Weights of a small GPT-style language model, trained from scratch on English Wikipedia.
Size: 12 layers, width 64, vocabulary 2391, 0.698M parameters.
Architecture: LayerNorm before each block, rotary positions, no biases in attention or MLP, tied embeddings.
Training: a variant of Muon for these matrices, 92M tokens.
Each number is 500 + 50 x the weight over its row's rms, rounded and kept within 0 to 999. Layers, rows and columns count from 0. Numbers have three digits each. The size before them is the row's rms in percent of the matrix's.

# layer 7 attention key, 32x64, rms 0.0813, rows 0-31, columns 0-63
069:477461525458522470450570498461458480344519530511487531465527515564612475495546519518502447465543528510448474510445565587564415577452492497485512574461392535510591397530434500479525503495446525
078:384509490489379413467546523526514541502519469568445537523517452532504479588473469535562474499496508614531490577507514453561442535518508576472472563379500554409531494483470482546397540545478517
083:565529631519463480422490391487478441524483500481503504493538444477543553422583542532524535578471421525551592501595485465520490437466530516426398492462502522526504531505510484485434486618509436
090:513611465470518566480385437515462531559496489504452463514506504467488555445564581516503446486490502464497536371592455455544546387576441546507494475501536551528453548501517457508413446463577466
098:506426513514451461463593397484556443514458470530453559501469418455477490552427536539494589391491456603510469618434561464533514474505499554559450503431534547487544540478448532501479578461481515
092:480460496526515417481504500530608502543481425512484445520475558587507482612473498529552500503545484461449470492495416532556493490607515493598386544464434523433488494432443416468572415543488529
084:475426535564477464386547443494533508584491494477451485547480480424522531426624502546535422493498455488515601494598438523487451429535502506484497577541517550532449459584535464459449501579540445
096:554601519465563560468455571452500519567496501501467443518390444488488560550591493546479411465486565503494497487589445515433534519495505528545470486520480528418402515589578439522498486468560402
099:512541473520516513352452592443504509518517533565479483492558526477594545479567533505550479518526521469458537446522433487474510380387478454522451557542476523443559535560496409488539415574487547
109:554469562466515567478511536533413458459483538510473541530516416535549514504526541467582485594436502511553414610495536504476423593400532553510485553455441409519469433537499523507549577485419503
097:456527503491488471489438491455400508451561477376584392529579552432469454446523461445516481468586526479445459486447452519452492535554523485513562469570532493524566599555568555468431505527556501
110:466495463543459448532627540572527409544588551468505486540561463545488493459492528509604538487446518468478541474508438581484400427447625542450502615474486497470455467480489520451506483468476465
135:431412519492515554576529493553432543509451523488509516477550446616504436423411505499493543503511516545603447510469612499481459521451536508440529481430464482615485381457486491461513570522476525
077:608605506527437504544473479495443471494518445509567540466482597473444402532542448515446513514457399532497530418526557482473537420541425465429435471583566607495521473472557540511479496501495491
109:513551513468573447481460489536536542556536470444550480495510513438501483522580468568448484451532362516450490490484542479481578473612561449424484526520453563515456559496479514492394593571522394
110:484456464522454462571557414579410544591607510504522576479567486554373492443501519442521546488522490543552442470498495571496449433510438515485534490431491484539550461483527578427479523426485442
110:529516414512479543591526498508595634522511547578473519428492429430513483516525517504450492486633543500548493435458531501454464515499420359560474440495562494542443516516465501505556518507479454
103:483635436578453518528480483461556550459481519552498441479424545485546546469516516422521572472512504527512527432510551375465488469499600515446535530537506588519506389432463539503412469528534550
103:416457389499603550521582534503507579571369466490533462402575532535522465496561458558501563506510440478462427414552538498474536470480475526606548471492510464487530504433519507538515498493482546
106:561446483498464454571459419496497535417469478542455470547503470482397416534556507584478423474537453455465522519434396490531598539447498528617523492553517532472548509412534512566544573523529481
104:488382503436449448487463584578567542559475488560521499544429596507473471489476534437567395482367548495517516482481435475572473540533475461492577563501467539482547584432490530494492511519551485
099:479483431460452461487588498564475453409476413504553413477559480495489488474477544487589463463467586493541539455500467542513511524621492475569476534607508439506484469473479517564523540383403543
104:490453389460530463527476482479587582497479506420448483563572475462486466445460435487511557432444554627466514417486554568430522601535467530502567547441533515576566479493462531513462487459473489
099:601574524535563542553513520450456467544433480486502512521465384504515500454522438573498504536411554463503384499508461475441506529442589449481587506501548551555491491495618481545482413522512429
101:465484453406356530480495481509590481478508557476422509541558514408468410548455483525549411570540454492536473424557511575511570515569473482495525541588523472566565507475517490489580515451497525
095:568511452569479466438578492492406478529586516510607488530543467519449471571409493548432537537537492469467439408437567481541489598488447490512543429444406460497535535507504560521478434517569513
099:476390502476554597488450414476510457506582450431486583519437541515554493447468520531507388505569544418483526578568500558454495517572523444513517506500597483467555533446460504426549483468432486
101:558496449479519491527465403435593561527382453469546524554440591509511388529481493423381464459519464544550540504502537522517454514466417532483578498535532473515490515443511530598519532572486470
096:479461630505476527571448550465478471491615460476536565451537527399462559444497521487514463503402566486539522501389471543518534514462465495516490549598449395557487467461448554522473513477552444
111:577523526461532471534464421523481578441523513612573512471499518461487444455536461505472543475426524430503537536473409484455581472562474469533548475378442590558475438545496512554415537549573503
113:486513409475563495531494487484514434489546606490585511465435425588488613432462439503465459445546518511473485541575505529601567560507503530501497594447438535483493513450515447580524424474432476
098:442470547559418518529565509495584468484487512460521616496550573468474490626486474472491542458415548399569543505490460513551540535449460505501455486536443540507485607538516491576431563412469505